From a checkpoint of a small transformer trained on Wikipedia.
Size: 9 layers, width 192, 4 heads of 32.
Architecture: LayerNorm before each block, learned positions, biases.
Training: a variant of Adam for these matrices, 123M tokens, 7665 steps.
Each number is 50 + 10 x the weight over its row's rms, rounded and kept within 0 to 99. Layers, rows and columns count from 0. The size before them is the row's rms in percent of the matrix's.

# layer 2 MLP up, 768x192, rms 0.094, rows 479-482, columns 0-191
121:54 61 47 63 43 55 56 46 47 60 49 61 49 45 63 79 32 41 59 40 54 60 41 61 66 46 34 47 37 49 48 53 62 44 45 59 64 53 53 59 50 73 69 38 37 47 37 56 53 55 62 48 50 33 32 44 33 44 55 37 51 48 48 61 33 31 39 29 36 49 53 44 40 56 44 51 53 52 44 54 45 65 50 45 57 49 61 33 54 34 51 64 49 64 52 49 61 49 61 44 41 50 61 49 43 46 52 40 51 54 53 31 35 45 68 55 46 52 67 46 51 68 53 52 64 65 56 52 48 58 43 32 59 71 36 59 53 48 40 56 39 52 37 29 40 49 57 58 43 46 33 46 57 56 56 51 53 50 38 48 27 44 70 43 52 62 35 67 41 45 55 46 57 43 75 53 52 50 38 52 44 51 47 60 49 38 62 37 41 35 50 53
120:40 57 47 67 49 39 57 57 64 34 46 40 54 28 43 48 39 26 52 53 35 53 46 52 60 50 45 55 47 57 45 70 37 56 44 64 32 49 42 56 47 44 40 54 44 47 50 47 48 52 68 63 63 54 44 43 53 51 48 52 54 54 45 70 48 54 64 43 46 53 44 30 37 59 47 40 29 25 44 65 41 40 51 48 49 63 56 62 50 37 55 59 66 48 45 46 45 34 59 41 69 65 44 61 58 46 41 43 51 44 54 47 43 43 46 60 42 52 45 51 50 45 37 58 58 48 63 25 50 66 41 33 41 55 53 61 69 48 56 39 65 57 47 62 56 41 53 27 38 58 58 30 49 57 63 48 45 50 72 45 32 33 48 50 48 67 37 64 56 43 53 60 37 70 47 50 48 57 41 54 71 38 42 52 49 42 55 54 44 60 51 61
121:71 38 43 65 35 40 41 61 58 53 40 43 26 40 55 46 53 70 42 54 63 45 45 60 58 54 64 47 64 59 57 46 57 57 40 37 71 48 52 52 44 70 62 52 44 50 42 42 51 41 55 55 55 57 66 22 51 54 62 43 44 33 40 62 42 42 46 50 47 45 37 46 41 43 50 47 35 49 61 44 45 53 54 45 61 37 55 46 55 37 48 37 39 56 62 45 50 36 58 37 54 43 62 50 63 55 36 34 54 53 40 44 33 49 64 55 46 40 41 54 57 62 46 79 67 65 57 55 57 51 48 51 43 46 57 48 41 40 56 54 52 45 57 47 47 51 38 59 32 39 46 47 55 33 44 38 60 58 44 51 49 53 34 54 57 69 35 58 30 56 31 72 54 43 56 50 53 54 31 71 53 39 51 63 47 33 63 40 56 64 43 47
107:39 38 47 45 50 44 45 52 39 48 49 57 51 34 62 68 53 39 54 52 40 66 56 43 44 77 33 73 45 43 58 50 49 59 54 59 42 55 63 50 64 40 62 45 60 50 66 46 31 51 43 53 52 53 48 38 54 35 34 61 34 49 37 52 51 61 40 35 44 46 33 46 56 27 57 42 48 38 61 55 54 60 67 36 71 55 56 25 48 39 51 54 58 65 56 55 51 47 60 53 49 47 50 23 29 36 72 49 42 50 51 34 52 43 53 31 39 37 58 42 61 48 55 60 40 39 47 44 50 40 34 50 68 47 53 55 48 43 50 49 46 48 56 47 62 40 63 63 62 51 44 53 32 55 53 49 53 46 61 53 50 42 59 55 44 38 50 67 40 45 42 38 55 25 44 66 57 55 55 58 51 37 45 59 55 41 45 53 35 34 54 47
# layer 2 MLP down (transposed), 768x192, rms 0.0882, rows 479-482, columns 0-191
124:60 42 43 49 49 45 50 62 37 46 43 53 43 59 52 48 64 52 47 47 57 55 46 53 62 52 54 53 39 66 53 58 50 52 29 72 31 58 45 47 47 55 47 44 40 43 46 50 36 47 51 35 45 52 34 44 39 47 51 37 44 40 69 22 42 56 57 49 34 52 56 46 55 62 49 51 53 58 56 61 59 55 66 57 46 55 54 37 63 53 52 59 37 45 55 55 49 61 52 81 69 63 74 60 57 45 42 51 56 34 50 59 51 34 64 61 32 71 56 58 32 60 50 46 52 52 59 26 51 44 42 49 58 55 34 40 63 50 47 55 63 35 62 34 41 41 50 56 63 55 55 44 42 50 43 53 55 36 57 50 39 46 41 38 66 51 36 54 44 53 54 47 56 56 64 73 43 67 53 31 52 48 59 27 51 47 50 28 38 47 55 51
129:55 50 63 56 49 37 65 54 44 48 60 35 72 53 52 38 40 16 55 80 55 52 66 40 51 52 78 48 55 64 58 57 42 51 50 50 60 48 49 50 44 37 61 48 59 51 31 48 50 50 44 52 64 40 56 55 41 43 58 45 43 69 55 40 54 57 38 54 53 67 51 62 52 55 52 46 52 51 44 59 69 50 46 49 47 50 53 65 44 32 40 41 38 54 52 41 62 55 74 46 50 54 44 53 35 63 59 54 50 50 45 51 49 52 47 59 52 34 38 40 52 47 34 40 45 35 45 39 37 58 50 60 60 65 41 51 50 51 57 58 28 64 29 50 58 42 39 34 49 51 47 55 54 56 42 62 58 34 51 41 36 59 43 67 36 60 39 46 47 39 43 42 26 67 51 50 55 52 44 63 38 48 42 41 64 52 39 74 52 50 49 48
120:45 50 38 31 50 46 54 67 67 48 61 62 71 63 55 56 50 68 41 34 30 51 54 37 55 52 58 60 60 47 42 32 59 51 42 71 34 42 52 50 52 53 54 42 49 41 60 45 59 58 53 58 61 49 52 50 40 50 46 45 51 38 36 44 54 37 46 47 69 55 34 60 54 50 57 50 44 46 65 40 55 34 48 58 55 60 51 54 69 55 40 45 39 53 46 44 47 74 45 39 35 67 54 48 65 55 55 52 40 46 51 56 47 43 46 56 40 40 61 40 48 66 67 56 61 39 43 41 69 47 65 59 53 49 54 52 65 49 48 50 44 80 60 45 47 39 58 39 37 45 50 42 57 53 49 46 53 61 67 48 47 32 46 50 34 69 50 29 49 43 37 41 63 58 65 37 43 28 50 51 38 46 56 32 46 37 63 47 61 69 45 43
101:69 46 52 58 53 42 58 57 44 66 45 55 45 51 40 52 40 58 46 53 52 47 50 52 62 57 49 55 66 53 44 49 52 41 56 54 49 50 68 53 41 63 52 54 44 59 52 47 49 52 51 43 58 53 60 36 54 42 56 64 45 53 52 45 59 50 56 62 53 38 47 53 47 44 47 27 66 52 38 61 50 39 60 52 59 47 46 69 59 56 40 67 56 54 65 52 57 33 00 49 38 41 51 59 51 60 40 52 39 52 53 44 51 51 43 38 44 72 46 47 51 55 53 63 62 47 34 48 57 47 49 39 36 43 55 64 55 55 54 52 58 43 46 53 42 36 42 57 43 39 58 50 52 32 43 44 35 57 43 52 39 52 53 47 49 45 57 21 52 64 49 60 49 53 57 69 52 39 39 57 33 46 42 54 54 38 44 48 42 50 55 40